config.yaml
norm_place: "pre"
norm_eps: 1e-05
positions: "learned"
parallel_block: false
init_std_o: 0.0217
optimizer: "soap_variant"
beta1: 0.95
schedule: "wsd"
decay_shape: "sqrt"
dataset: "wikipedia_en"
Each number is 128 + 24 x the weight over its row's rms, rounded and kept within 0 to 255. Layers, rows and columns count from 0. Numbers have three digits each. The size before them is the row's rms in percent of the matrix's.

# layer 7 attention output (transposed), 256x256, rms 0.131, rows 6-17,37-49,69-80,101-112,133-144,165-176,197-208,229-240, columns 128-255
102:122114129190174119162113125122145129110150128128163118122156092136131136165106133172123123073142146149103086122134086156113154161123142160108165126116150123177145164136125122095124080122125160140127121152101154144086133141125115138120069128141133119117138084130130142098134135123115111088135117168133126117164149122136116095181170161116106101156115135140074133119092150130126136125114
088:126110121092096120102143147135173169132152114142126158136090175118120104205181142098160108127135091133152145091110137122146112170123086106136138137109092143081159130118133106110126116132131127143109129148116128116124121134122109136128142082139095112158166105140162110123114160147153072136143146129106106143149138136165109146108126125171128151112141124133146165126143119174141097139074
084:151107110063136114103149159131134108164079104123175155141126133143128064179132136103078166119131114126152167121114174145147127090145135108122128077115142154130124163158135093097133101119162079142149095101114127159140116134173190096124098122123151090133151129139186129129103102116163138171111134109095113109128120141154130138158090103141145149145151149087143107089162156166112097095125
093:104103135124127133103154121095109112117172127118094095114123086105089153117092146108133140086128102155093149160169120138099100109079138145127101104152128112108107135107119150071139141120118180123149118151104151127111153122165187080119115122126172131178129132089141125103128101138131169126134110142145161080201123113092126130141108143159100119152080141137142129158124153135150128108140
092:118106147107169100108117129125103162124083163144135154134112131110081130169094150146127150115105191128119135143153125154144124069134106124141131152158146122163140104119073135126096112107144134162095069114103148156137135113154075152118154138138193133172145106127144135109109151107110142132099103093142139109118131155136109148136097076133106124149081174121117152141151100126143125120112
098:145141132105128133152104153160163099093171106140113123108135099120156149137090120163147134098128094116132091128131114133125128120118148128119133117143156137151130132109126086138147128153136160141138104154133161092098130123158140123149105109117130120151119106095096113122112111111096104128133125117145115114154101132123155122190109109192156136139137111126133092102158142151143151168129
095:146171122111114181181119135163073103123140125154128134129146107120116126114170126132157102164130112149110186147155148140135107126132130150133171130120143123097106147116127154087161168105136081147175121126169137159096119118147115140111141139158090147150138122147140130107157136137145149077139109128133171136122100126125089130095106126076107135176165181095103179117095122146158134159120
088:161135135113133136105132123154151089153135126077135067174115142134153146130123150166082124162127102100120105161144081160101097128147150144116108159153122125155130154107098120128155125117149091160118113132157156126163114115130139119104117141119129106116176108123123154128079104108138184130115123151137095115134132106110148117113124103137138138114114128145106155117131128118117127174075
086:138150116106164132120119109127151074110138136103110103082113164100129101139127139077133164162170122169135105150167124115113130105160115122123092168158097076102104110142117134138109160073136106130077125148139128141115083133119172128099142155115133130151113106136102102126122119156121102082109175085098152112109109066159151084161147113145122166132085124141114121148137133138141103067125
092:117157154141091134126079134132158154090168138119154131117171158141141122144158074162130142169173151139203145167088150140116141111131089166106184108114139137151110131103142123131108112139136092110132139126105123136102107156097090124071136157116125155110150174146145163150150143108123140076146147129117091157144160117117084125154165104144134121107118107110134187111137115147134112147113
100:132126113109147147098125161096142147133158132167162121146134131162135146170106172112165061111173079133152123088134149127180120132122122131137119116124154142096178122142108101087130144112123140123132167132110157116075147104113144127118064128150113119110157117139164101124080133133121122118117118115125125122135125141148156113151100165114097173112089095172143091116089093145121096153130
089:156148166136100132162115124154146122119113119174170126125108154138126113140140116086122157190081121156139093128144154132099139134135144121154152117131136081116103136097105129124131119124111109152098110090121183162072129129107132124158092115138098091107126162144109118124130116088088087114102115138122114146163115088124149139106108155112132110088051145126120161128193100084137092090122
101:082133151107110159141114125154115139141134150098141099065137122143103115111105115111117156189128160122171106129137135121133119117165096113127158157109103118147137091120131160114133129118106164160115138116140155149175137134120111111117113100092135121133137147134166141087122177134128146158143108117138111127135136161110106158122168125161165148098132159104109139111079123156136157109109
106:114144115133165150102103123110139111099113160173130124132142096129170104091112101131135123149130114107130119153099139170145140108131156139104158116169161142103114119128127118115134082117080115116124138213117150106136117141179129121145118130134124148068137092111097110142119122113137155135161121137150145107177117164098134088133155111100157097111131123165112080131103129126137130104168
095:104122093132102111155106156080116136106107152133132162125163111121088158113115138108166095126155161124116126107170175158172128117100118137177152101127133133121126108112082141121153141136120111093150175121104143114161087083134106138110133150149128166173130101136112124137084138146119154120102103101130142173112123123171182125133123135125123128163098124118142127153068130129123103151133
102:152144085144128128123136162176120146128102126087131113116151143117126185099109113144139170124127105111102130114106119143134140149097153142141105088171119139119082138157141136136118105114124105109110153122127115082127178131094111123128155129174151155107087114153146132124127130120139143100104174112143156149116107151135131132129130111116108155140088126127116119146140167131125176106144
094:112124162123137125083102108119122126131148106137124122100169101125117093162090145121123131145103115169144144139145123102115122114083145113141121097129114113108121104158137098111112136161161109155128060121146158114120127161150099122145159117108153099142114113140114104137109123154109127112135089104177187117141133127113080099157118132151189136110120125081117172200100130114126148086126
103:108145095138137168151123102116156137134067090107113069139092116140113113135117107142139118139085131146117128158110172145123116125078109141123123107165101099162132104123147110149132133112092100144089124113106112099106173138091132123093149137144158124114125142136117125092168107119065146148108074094145144127117107158124089127154103136161125112132129125113086146166128121114131162122152
102:094112143151094106147153094197094088144153107097162167093122120116137142185157150108131132171145138114117143104172124158151139175161106148147136133103124158164162164113091175117079139148137149157148166164129125139136102132142127175095135122108152147116131131119147153100134090142109139130098136158094113159140179115134133163151157150080090098128091167128111136111179148139150138131133
106:144161118136117114126147137128176139093154124127104141097096155122118128168132129123137156106137112133130128141167099123165089133149123160135103169138115135169143100160107071114171122132144111084108182113140136135122116102127119136124119105140125173160189148115119146089095119095117205154109060129138130127140129120153124114101088123120105102150123071111106137118139090162139099151088
104:143176137129131131157178105139146126124138113104130101127089157147132093133144110085164162110129080134129106127127100110151081128161132137091113172137135126113149143140171132140161165104129144134127161125146112161109147128117134134140140159118126154152147147100124153102151128100117135109106121168105109163117122146124115105090170126121121090133131083145075152082155116155134097163101
101:179154157156120131121154125105158122086091126152142141146085143133103127147129159155079126129139140105117153150082138134065130135074131133133130101099165127129150144142140091125115118138125147143091127115116142124098134145137129128098133090138123160118058157147138136127129087147139103196140154134143149125117079098115097131129149111113151143153136102094122154118117132155112106107112
092:147140130142141073143103160151186138101146127153151088182133099138117125163147095135111127168144070104148123134081140164084134163134093143113118132113160141144117134113119119128137147159097117109126141101109118106096082105154188114125143072146113114186159152137121175125129126069124152150152146134121149139161149086163081125121103098156099154146138146116133130149157088110130115126156
096:069135126161111111143150122113130111127155095138117098099126164096119105122151150124141129143175123119139116115132110098131100170132141172078122097120117111125158155121128133094140150145143148117124143121156120141113105116123146147109097111096078095128147102083114134144106119171131089099132119148139106136115162107134149145143150163099137118161113130151121156102031113182149133126180
110:116169124117145125174122119099107123090125157113120143100139131142142105125168152168106160157150132096118113144125147130151144132156138110138166164120103100090135114103115154162132121133140119066168126135141123137120100132137140123097120180091132170136141144136073131126165103135082157151144125141133142113105146091088093114127125128074141106161122125130104140086136127132157160128149
093:136156156139147119171127094102126123121084123082096181071159116126113099128108127194141099074126116142103143101071142144174103127113156142114151132104122168101125154135134153089143114124138116090163122117115125124113097155146147128131094144158112154131081170090122116163171117126148129121148109169122104139170106110128108122094116178087117124152141111111137154136113140181141120105152
093:140156132148088123101124104144107136163130117151098124123113131120116133103157156135105116177113154135129137109136148170111136164153128128131127102155104138127149087145091109134133140113166129119112100099172138148142147179105143131126129133106123114104204148153148115125101120121128127133118111133156130157115115117147155129097074122162138103140141109126160142120122133158126117120118
091:102142113173120134106126079148115131157122111154127058112103063144118142077111144141085121109082150144156104193125127122122129140146113112140074084178169178152123130090115120128146138136147117118143124151132086143130143166145084118159139140099180099126106107126134126104131149090149147081108134121132129160138124117086087134143107111099133092122143131139093140114159113110106143091148
078:136156122149142090173120132149119120126144129134122151104140088132154128176160104157171112093154096142116086129126127086091173129132061126121154151092103150136103124094134156154097119113106142094164179139111129146158139118117113100108120156144096168136104182142097116136115151146093122111130140129138164134140144118129042095122153139132145156153137135150123085149133154103129153130140
085:108091103164113108133131153121097127091148128139115168185155162175163156114173103089111132107116180077116132154080140142110102144132126142157151104104145104115188124138110114129164105121118113150151141091146132102109136113128123129122132135119141165106112128141066128162123106114170161185145118116119126118129135155135137161124076132089105106129134151137115122122157121077142127154137
086:141105139102115145150137152127102162172121115128133109138104092117130148150101129093151132114164091121142131130187150076155140172126122153126105080182089098120107185121139122085141116141134155113174199121157120145137157123131145124131113138131171131168141124125128106140105099131124152145136151171106112152121107147125178117164183120117117086105122120151141131134083147176122110114123
091:102097115164120159095121110137119148133132135169116083131126122122107130129196143091111131098098119114114103134169131092129115128116120148140105098169160103113169125127149114106159140160153086100165107100138104138136117096118142131150109087122170156146149138137090139108123115121176144132131118137122103142112170132148132128141117136151135127109147119122132141155098082133116109139112
099:128128137133125121145104107116105160117113148124130135143128130131148133081138139113135150134126129114105103124076152122161117143101151129130158123098119152108130112132122132135145094114136145114114128154133146071177101167160160115136116112156126116098122095125090112122162111148151093157138144119122137085142106135115165121115141144148120133082092143155106118143128117137136097117148
076:093085095135127163101146126187124163103082129159194127117087127139144113140177151098175136172136133147166149170154140085149141103113114123104109128126108117122111121117132141086105105104143156141160138164092121110134153148107100155125156122110148107166109081133134121123165125158114131149132131117131114123100159146138062149156106104141121152094103137114140098106135148113130131077144
092:150117083136115178131064118124138133145152164076158169103100168105115174106121104137157162103087161097117143113133107117123123138131119122114140069124118146132111130102114135111122124156138117116160128115115129104103079126135124171111105124149145141138121103088102128105126117107085141071176110124108097134099142106120127178161113104162132124091087124099103149120084121139135124124124
094:148131135123117118153144145177132134158142121114125135112186132155125132112122159099148171160127092116094144120171132106103135132104106171189067090147098087100137120144131133105156096152161114125145116133154119169136187117146161167123118103160150165098142125145145100126132110115106139166141141099132144133132060135100122142134103148152166135146154143105132120168135134142115144119111
079:134144147097101133120137117142140105131131143174106150098144152195108112076121105157134107070084089089096099123064103130154120120095142153130143162099106103143130102114106123170151123138134144152139134141132093125183144171134114137140132116142142126144080156109110115141168183080166131098135135127157132148120145137091121150130090139135190097093206168104141126165154160106104064136156
094:156184114129124146102140093123117140096087107105139169136121126125111130119144090139142131126099098155142127152111160117123160091132090113085139111183120146112092107085164100147140115140105143154125110135099141093121156131163119124123151124129124151154111140146122146140158115146136096111117120132108178108129101106126116092112105097156132070112119113149071136102196115092131137106121
095:107075117109146135066146125102149148156137107120108099101107155140111096153130116136120128143149142143139142123179090085131096112125122141143095141132104108128133134138104118139127090184162121147116093070121148144151141129122108118139130108090154129141176146133146124119088132137164156119106112088085113130113142107125100155126119098130119167110091115119144119127125163076137136101095
087:134145187153141166143168102127142128133127096136092124174118103128095106104106120170108136122104140136114148142136109140091123126179144108095144145122094090130097110142129148147105147125125139172146128096159106156137124149109171155150139117105144117122144183124093128125145196088139091134069165169131155133132117099133128122081105119130101142125117091153123135106150086095133141109113
087:129099117113116167109125138127142139115155157118166162119128143114123105138171160134084153136161088110150091125140135067127142157126105157147147148101114149118155105113144137126121215093122123123122109146139129106125081118124128138153118138113105131128107090128072152139153078153124117115134127163111111115107150131144166129119172140141106119115159168165109153134106079133154118140162
083:146133139114136129140184126105183144133139149143123139109146128150104097177148126136112114153150101131168122131118133147195134133137113086112114134145103167130078157099133104094126123149106139135098108117134126134132124142133127120103146126142139125154147145093160154151142138099130115054116123113097117167138134092158103147126128079085137176135148101097113153146120120177134137145101
084:134117161153086061201149175096161136105148159116148122144196150174143163137132143121120158146141142134113154124103128126157133127124140108122127142080151098136136108112148161121141084147141116111098122128120129112136131172150127134128130183133109110135135159106166136139131126101140107138139125135131105110164117154113147115108141153130095173130195129122140117114131135134079119183106
090:144130111135130142160125127108147146086078136143135109131115127184108139103150147153155114078086137154129148114128109108125106134100148117128115134125121113092101134138121137118138170128134122104137124108112115141125167123092141075166094132107107101138103082110111168144144129073075162109156121105152156146098174136137076126104081130137110130119134099162143135114048125062130126133130
085:106097158106144159130113122085145120126081175137124142091104152150099105140104127163140128101130153117146109128146128130115107114125117079116148137098130167164105123089145132141115170145115147136116097100136123138096120129120103114111076101117098077145126156121140128146134147103133084116142141154117136095119175162127110151147151122161165153127129128152147150105052116135149150108162
087:100088104113155088119150165127104141105106135144159146072132166122154147129146142110129133134144171119114185135098163153130186143100118125163166111087147103114149115172131140156134122151133082078127115101115108083122114144161115112166125153091143139062114132142136129171124145139158112123147154120136112125097154102125134118153131148148128157143152157074158139128124163147121154123147
088:083113096123152124132147136126105134159139122143103131129171152129149107134119152069164097059126130110109127108154141166162109137136093151162144137149132118154106113102119133085144110161163135130184115130110134148125138128133098074160076123159138147107151103094132134126132138140127175151133141153145099153185139131098144142151087135076162145131179145128161137162168125134097128183122
083:114120153108144167136168102095113107140116135154124172104112095129138095110121139101134147108111117116072166095138087078153095135126161146129186142178118117109137106120148113135128171078112141146191129106130142134173136122125132131170106074134144132104116099125084095111134148147128116175133108125138170088143141140087149118091125120147151130121137123124103101118124119131130139116119
099:150118135131166150177164102138082131126158138127140153094121102131142135116155101172144137123120092119074118156164127083134143133150155106177089105149139167135107109113135129151149093132159121079146147139140137183135114114112121140124157128108124153105144118157132154097139083093132156137176127140139144118138116139143146128102149128139094115134060087132076087125138142088176159099101
087:089132120113104076095178135128128121141118121147174143137084128136152122146127134098117134159123165156103136148152108120156067132128090091150115174107131107117151098149128131144150163114119115162100124139131157098148146152147139113093146125146138128189114097162131158122078136129158128111076094077139125154112137129152104102121130102128127131153129142105105112143106163110126120167084
093:153071177066119120120130130120129101154120087133133169167130126103133127105054110104086125099101131079122169126142127097149101129088138119125118155148099120109142104127136146155132142136159125121088130151182165063134088096131144131120142148111148125142116142133112144079153128133169148130148084148127143139084101109162132187127162117129132153063160139147168142135112128163157098149128
083:135132135119087097089176148074154100120069160114136094105153168111154113147145121150131156152166117099128066133121131152147122078129111171140159153102144117106105129134110124145121118128136116164116170111145120148107131124136129157137091146151101134094125118133195141121135108140143141150134095119129125112131128182092117121102129145131099168123116157141149112109157150150144135116152
078:071102137166118142096140081140168142149134140102093143094139124132095124102129143113097066145103150126127162165127167131130093114136128173112110138132160118132122125152101129157140129124156144110130097117129126144125118141118148147138139114110167156152113117112087111123132111128138130136108142105177096098151138117132136123100093151127105108116139092113131183115175127127108132123139
104:145153122118116151159121137111131137126082139154113111110150113107117133136118132132138160119131150147067076124105101123119150127134169107104111088159140094161123131117090154163169121100128091159108115120117127159133178114142151136149156158145124108136121124110125154118140149147111100146108155180142115117093075166136161095159168091081172102143110161137147126098120106141115088100104
094:155111092151171156153130105136152107135113111115141125115161151073110136109133109151108123125148107100123136104130171141079135126087180127136129104153120152097104142138102127109091135160091155128129110168161102153121163155141163139105097126141113119087137126133076125116150151157140084112191176142119126105141145099112121120163090152103144124137102175130127105105148134144113156147146
091:100121155116136119156108152104076104188115183079144127149150132098133158129092103130135186153130147136097116119119160148110173115108171147134164145132096144121120087125086107085107073138128117148163162128143127146113125167124112107159102135130091126108129146088146136114102119124123107114154137118152100114118104161119166123111147081139092091137113157143121084122092093128127155128145
096:144106127172151094119112106134121123128093119096165161135138114107140174135127135150114155180122171151159144144137165134117140088104100105111119102141107133147090146123094144128096075125121106170126074110078136141153142095151134113105164152098173126159108082151096134134131106136141112121167104129168104126163103150109108117137122100066089152179122136119149143122165127094132167088132
093:149093131098115115140093162135110164122154121130093170156128139084109184156105094144115127082103136110123147122129152109102141153102132104107137125125111120151103136125142097112119084143103123148119146132136186119144150146169151135130117139164083113133091133107114150150165150088121115129102101094079152107125118138116150139145128128129127175107133205131187121098105110102150137158109
087:129132185109163148100122137161154119143117098140139069133146131144144143151083098174074138070123139089101124117126100136105124141129145136072151163129134065120146159144167159155140128106126145110085108133156136126185127146119109138106157134118126080116126152161150149137110156158179131170110135147117122163119148114141154096086130139104137111090164121114136102113145150122119126100120
109:101150140100156150125123138123150135127093112083111088095117145092118115146091116142131111078149170143156106136151096113145110054119162076131141139103126113153154114150135161155115126120117128146113127113132125120172112123092113126134159143128104076167098158103165148162115187113115115141110141146157122146079107125153131103096160101108160115108136123116196121116136128154140097122111
099:118087112134169095146112099130156129113109066085121111109129075106162123106103137114099129110121122139169178145120103148147105120147138140122127173137147149105124127146161139145139167141093094114135099137134114127104131132102174104139154127101153068162139159089127136148091139116151102164091132143125100123119156075144123115134126121078129133094145107112109117132157160143145141101143
100:165090139109138159097142124146149139133103063111105154225118137098155102169088160141118111165159098100066148135121129127125143115128168123120099152144130137165106147155131104132119142105169120107095105123115080150100120128118144155143125133171085086111126086124121094145121116099148114158109166145119134159141155147136139175137126145158095151118132113162165148148150107101134137127148
102:100136123150080126173155143117124132113151164124142091141101133139126132166192117086155128111127140141160120124099129125159110094127096137151134128113114146147089136143132156168153178107134132176183192099173088143099119062119140124091153106159130122178085138118157167141070139108129108153070155138147130132106103152138121076109128106096142127145117115101107153102143109128141102148101
103:107118115109132140111101115165099129098157108100150153119121110147149095127117122099132107147098140144138139176098123113138134115142166117076143152133106136125159123135192104140123132119096160123104091152118148109108165122118139140127094129113152125141087114084130153132162077151110155133197086128139094094126140150172135106179176114125139150106172145105112137118117148113144143119146
088:108076112082132154126129092124127106156113115159139129133096154134129099147131139122123122160105117161181145148134185167166109102174175084147144146142144101122121087121130138163122157085152122148111107138101111130137146126140118124121126133120123091149155143108169117083130116097118143134180102140128125108136141133106131175127115122169165105137139156141082142127109108130120109112127
107:135101135113141114137042176154131140149119148154154107136115187120179110131152123140106145145163118100141116114128156134085150128129094122146147146085118130147125126154129160181150101136146120136123179143133111098125112130089154134122104090138132160094159127181172122126106161121144152165101125104080089153119166111141141154130137096121116130118149146123134090071144129115122141147127
101:122101149111149114082145153089131120100168131176166112123140173136189145126152111095104131143145122105143101129145140126106116118143126127136114173062112120118138117105135151167164136107138148123099147119157165161125108130108151125099123128095085105127097137145141117111116121098156137102116102117102107183111145142153084128133134105142135180149150119107135128147114147085121154116111
099:137160116107157148082112159119148131122150106120094146149091152141125049095106117128137107145139120127116180125098107131159129109134101117079110179118119102128124140122157136142136129091097109105108108091131168143143114114115123142149122150157132117124146116181145102164151220157123115159129122137117179124083102125159074121118119162119168111125133123105148157134092147131133148140135
094:093099131137122107085158125093111125140139158132125086160144146141156088118097101130140104140161172122134137113071153148088104132151120120104176136122133148128149102117124151170116106121143132108091150154154148135133103144139113102139098148106075127089108109108147124071109097147110108139145120086142092122138128137106108129138143116117107167099126141089151080157101137084126125165116
100:145143153117149130198079100119142139157153135132098138129154082107083118106078151145128151104121120100095089110130113093108132131133087129142144136145115101139113139063134176121115109147122148127146121128139130122131130161132118118149094092139140132153121179107120136112111118140121108122131140160129143145118099155132161111136118167174120103137165104133146105175137124115090122091122
092:099125156089101108106141145108107143111171117153119088118131069104139131147137104108100063184142143130177124165128127148166129149162124102096145175140125145136162144156155138137125163085084140120140146135161165164148133102118127094143127140103157128146155143121151143128128145129140155093098085124156121113095110196123128103089175136080133093133151111169110115120073166128144137155149
120:120072116128104152093148127139094138136113136105089112149126158117129159130105116104113103146071166171122110139133138141143136157156164076120107167117125126144111125134127133145145088103195132151076097162104180137103142129142111108160114152119153118098125095115152119104177101152137134121108082136144115135127141133134153120149085173127154126129082102147107141131116173090114140122110
103:159123114159124103100075078128110136181120151107132166184098128108115111133115140144082128174130165119130117132120149152124148127140120066147166155129092141138101150111118152137105134105133119159095103085091111112133085140129115121125141125187167165118105109131096117106164132148131151116110139108123084158095104144128106125116174088144123113113133127116133151085166082124128101147142
107:160111104115131079133128114105113134102154148150098113101121098117129131154152137142132105095106092155142113138170131148115136134111160122103110113186141162113126142124096111121109108150136151134147114133127144167120123076157147123138128150114150132114161108122114108120186105138123114048150117173110129112164138092128166128182119103083167114161118153141183137114127160125128114142143
102:147116125117111087125125166139121158147133117069129143093111141142092093118160136106109157171159113155116170159130158113102090096142126129119114133077110125142145150090156097137128164121144136131128101099122129156165111105100134105133136118109111142176136195128127108129169134176121144130135166090081133150116162157125122156120111124161103149152111128108140143163135170123099117142166
088:159132129137168168133123130140135134125128110134168117158128132154141141123135126115103168143122140121110131126140112141112136138162118128088060125129158115157114156139164114150157090087138122139094079130137135128150105145171181095122157115130150118097133159138114100119167132130119097107111131128143157100123096107116121125104124115071124082145144095126095093151157116084099145134110
098:139145177139113152154109124093080132108116152171134095152152129126098136142122129141131129099101123122084072136127146142116148162140102114159160155126099122160143144087090123112138115166099155179122105128150158153109129113150127110124110143117115133112124151147147130141125134159120073145145087145102120136143112137085100136165118120110131130092103126120143106114151116126155114140063
099:138110085150132133132154123163173128147118115146126121121103112119144132160128105122129096098143135120158127115093121131163148124137115160125141148139115151165133174147118112103042108110127169095122153103086119140136116093079144133088112122152099144126163114156122116156140120099130080100130136102120087157143155087144130117064104124099110127134118094141120129103108160112105133134145
105:133135119119068135120114118173128111097130134139121117123080123146141126133154120113122116115107111142145134105086070157113123159177078113112167129128122155077141157144144153155161165093137113111180154119120100108131114098085135133146144114147113143162118101157139113164129143147138175114103179154128104156095137110136110125091133123130148145111124095163170148107100130090150101114111
093:167143124117116109072144090095173165115095111168112092145118099169069152092138125134132130096126115135178128156112145085099063096136148102124150126131117115133103107168146104126171172115160119119111134106132095122153124120110141140086153113166129110134154108142136100148103143122179136110091141090117120120120110114122111099103101129106154171149122105128161145104142129128114104103114
093:120138086092121138091107122130104134174149089107146133143147119151150149105130135109085132125136135097091085121107117151136164145112136151148110121131156126084122169120143117126138135105106110141142107125091085102154146115096156141135125161117174124073109147165172116146168118116131117100112176099154090156078126124134131178144174122110193094068140131166109145159138180144111153183141
115:090082144161125114092125144096113098149183110142122169113159103150146132139106122136107101144154159164129156118095154133133149138108117138160127078131136178103135103170088116100090161135127142115149117110135134145098085092122133142099152076126149107102114120156137078139091119178129152143136121094136146101159140103126140141102116097103134134146099156118109129164085133127142126133162
093:132128138111130154141127172133115159154115146111136133165160113117138086112171128151148120075112151129111111116157135120135159130107122087183095146115151152156096098105100153124179134134131142122115139146116114096138145103116117153153136178130085081105111152133142137116155162099099126090150115097142141118173155163103093117126112129164123142131112170139131074128155113113114157143133
099:160124119150101130105147124133064085144163140158116154095079114127144143099127131125122132085107126161094130113144140084082146177107146089097098091138113115054120161145105130102101145130109164168117153141155129122152157169110145113121109125102147131094090077141118117105154097166152146104112107140102098106127128103133158145135099121095109127136106128173098104147131152097157171144133
104:144160168129101138107114149146150135123094156145158115125123144143097173128128120101146140130082153141106135147157135122120177105140078125110126128110153123116134116127110091151120099100127129197102135137137134134201119125156098144119148125085138125098128107178126135102150147138077104118144116069114168097132077142113110116096103108141154141159139138137113131156164133083129166158085
117:148136136148156118126131155129150094129164162175106107118126133113158119114175132102101093101154104126116143119142096155117151138102134158110125115129103115139123177145100120108122127143131098100130160131156127089147056140120137118164153101117154100123172130148113112142082119124149157133127203152133131103150117081140114101117119101106131099129087157152149083138154147122134117123137
099:146158111093126150145163136145084101119118121082139139147122145125086148150123137144096137144139144124119102132131172095125150140118073070133100122103133119108110151113131132108091140149144163115123112090068073180114138152129121130131144130154123142124090114128139111118184138149124105145136120132125093130102137047136122139089111145129129121165153163104119146111168074150140143153099
134:179147171156169149107105106195126110137177081126122112126105129109166103166124134140102149134127088141131148122089111106078150158105135148099121116159122128141113137153150127087099095201121140161126113135128135128101121126113156095127153083130120115095155138134135152139107111142148107122129160149142109107148125116131144146125088132128135103093135111099104137145128121145175131148113
149:097129161121127128150113111054127125112164140164100134133124094158158107150119158149124098099141169153113143129162087091117131133120080144117085148139114101130168121139133126104155101146106110123126110104154169151126093107143126154126120092095126124138175128111125138150146124135144163154147094115123133134142114139126142108098137139154113123105136101116128147162140103107145083149110
131:134167128133136120126157151127136144106101135086163136172089155111137160124118090137097124135121161107137147151133157122152116131151102144123142181138137115148149089080159135144176116108112114123101120136147099115144108115165125149139113149118131148118117147105148136086138114111147157152139113141096128136135107158122148132104150126160059129151144105154151121107176111151127110160096
142:136136137141128125124119120181135123161187124147119172109158111118146091109112147125141116120142094172132122101145064080132122122162171132129124116119164167117106154181125093106104123126158144101155108142122130112133082141122095104200125089125135160088143124119104136174101135151132108118147151128116151093148164076142179134124150160121131110104154056115104106115144150145123141101168
140:135122118120163151108122116066153120135108133136118108155129171124137129123100129134118099107106124109145115139115138125108125094085108109125105120129145100112117111158145116145124103097096127127082105126135147128106189117127138091132166149143130125151136126130127115148139157125135149127116105121165143108129093120103123123129155121176146163113162120114119112179111120129121047120087
118:098098143111131140111123122109126125164136151137139096134129123123091139125148154123127110124130103118142120116128136092123156111111164142160119094127116101094142100114152164146099179159130140147133121135162095118097153144101126152128152170149146087110111157125123117165136179140132085142128190144106156165087111124123180171143176170137152107113119192128151122142108152117089112085163
138:101145109161097133077103127107142117094158156154115142098175113105143141118143122140089103122151153163165125119145149179103156128098129137135133083125128135128123105147097103102121103159104107158121104122112145093120098123108149126090133101134127139111160092138143111124108136157131124108137123063153148117171138121127105117145098123114126151146127145119135114169124140141125154123142
123:125122077151123103139085109159109127130145144119104138118158098148149176087144136126134133145106062130147137121096166157158154118156126137115140130144125166121145132095153115085105115189115115112156132156091089119122134140139135084152122126113118127126174101114127109146109126113108154110110124135106148141162183140145154153133089129141124124124137134156118117162149139099135107188153
121:141102128126129120128144088046119153158088116134138164104129133107124117129109154141134158071156145107096126123128108140159117074119113126171110134130110117147148129135130120160136123069126176106131137123116136126115144142093081145080145160127131153123065118160124102169091125178137108136122122118135133133134133143096154137141180155139115118138125123107132113097103133186103125135107
113:146158097144092147127128133155145125103125168125123107124126089139139149126108116118168151136081134136163148123164115123129123121154099107140142112165142126153085118124102106092118120109128112112164158108097092099113128103143063097160147166140136150132130149151118137109146139126131131155115116127107143131145115109155126146144113113166133119124145101096140148136198111115108109105104
# layer 7 attention value, 32x256, rms 0.0773, rows 6-17, columns 128-255
094:133123110105085118104143111185150123169137124127115142168112124089170159098116104134156151123105129110117137131147121137129125136141132132142112145146141121133110076161098164126094153141118054121145189098168103075122118139120133146147149144140153125104077162100152120184111128085110150111107161118123148115160117128152135137097133110124150146116167127140156150150154113111085131121125
105:108139116102125123160104132064121110165101150164102142120154120155144137092096122137113087125169128098113110119153161120137103112126175144151124119097121101125133121082114128142121139081112092111130141111093085110171164140123113124126112150101167128167085161099090077106104113132091147145111111080108123096096116131088106086184131142143142142153126159134140119110119125129067132097165
101:133171067137130125129127137220075125109141124097113106148109154152135154115120086137153123142115149111122133179069130140139101136101130135133150153154137113112116124095132119147151117126129146146190163157138129117170212143105117141125165117143145114143147115141122127133125138107103144084110143174128146154111118099122125124121166144108108136126137153133121115138112119125095161142148
102:127142132131134126123130119164111127124165125146093120106110139165135140081138130142104141116142127120133117120101116155106138095161135127166119114123119166091138094207120112116131100193148109128136161137120157157122122180127057118168133161123088110124129084150119104159126151118133113155128187150126088132101106115136150112130133126143154107113128151159133134102130141153119090109159
086:084105139132103135097106092094132124143114149089128148152168150155115128103160110120108136124130141120115128083099147145124133137091115143157135150114151145151142158081142121119130154164129113138139113080122127091100137133114169141077124123083056147123115144137137120098132130126179120154136099163133131115118097128104127110076150113129123132151133104149127138124149097161129081149127
103:119096110141119134113146173140065201181105124131144144133156116106112140147129115131118132130111125150133179144103158141154126144150138131110132127113118147125124143173093173159106140129118164130175165132107091160127117109111129155096146168118147123127104165144118116139118125139150136123141115131101120110166156113111121183119101150081129073116123170146114130110140126130136185095160
096:116154154131088128133134154099150162103125118132153163117157147174108111124044133091139142123131137114161073114135109141117157123142098111121094152133114139129129159141148076102119142161142168126130139167091129159121134116129151102178112052123126116119131141115129113143108119141139143139083094153137148119158150099124173093154080115168151137125150093126150088137169116135126115084133
102:135103088085144118139145088108102138135086148120125135121118106115113109118153134163167151119133139100124127156112147107167122133136150122128124139103122110139136144114138095168132105117134165122122134149119107143097142154093142125164115172133137110140083161144156128145154143138137126122126142130108098192151102165142113131163140137115117136120151112116140102094162095117104110115161
093:125090107138120140130140151089077188089118106149118131103121111162135115137088146124142096133090135145141145133122186120098099114119155137127115114134141141133124115161149079155121116097172144161134128071148123127123155174143127145122138065122151127111131145141094126142174128139129125144146085191137131141135109177124119171129124150152100115117114137116121150094119135162138143137106
103:113102085129153121125122116168115087160123134126114137167123113125137126122138137134126050111079119122095098116118189128197119152115103133111130120107141118140140123143124159125158138187113172136154118147118107094140138118152149147175120077123136121170172119105182120132099139120132128154130141121112142102140121134123139144109117113117117138135119151122129141141124140091053155120121
092:119128141143123124121108101148133152104132120095104176130127111077074142134108119107093132114104128121094120113117131144076128131077123143152104106129107119142115125133146157186143146151146125107134098137144173112144121135140128162166145118152178126136119114144126123174141113106122129112169147170140157090105132181095129092059148115087144125134172158115132138116101102124143165153101
093:123103090120118128166116142133112141092129116125114091098144099115088153093156158131147149122102134122127143117139156105172130125115138128142112099120112138112130101123122169167118134159113129117139136140148080116127106126103132128111108146148166165177148093131160101139125134174145145102119138135121150093077143108123127119143129103115145131147186119142128131136052119123134132116129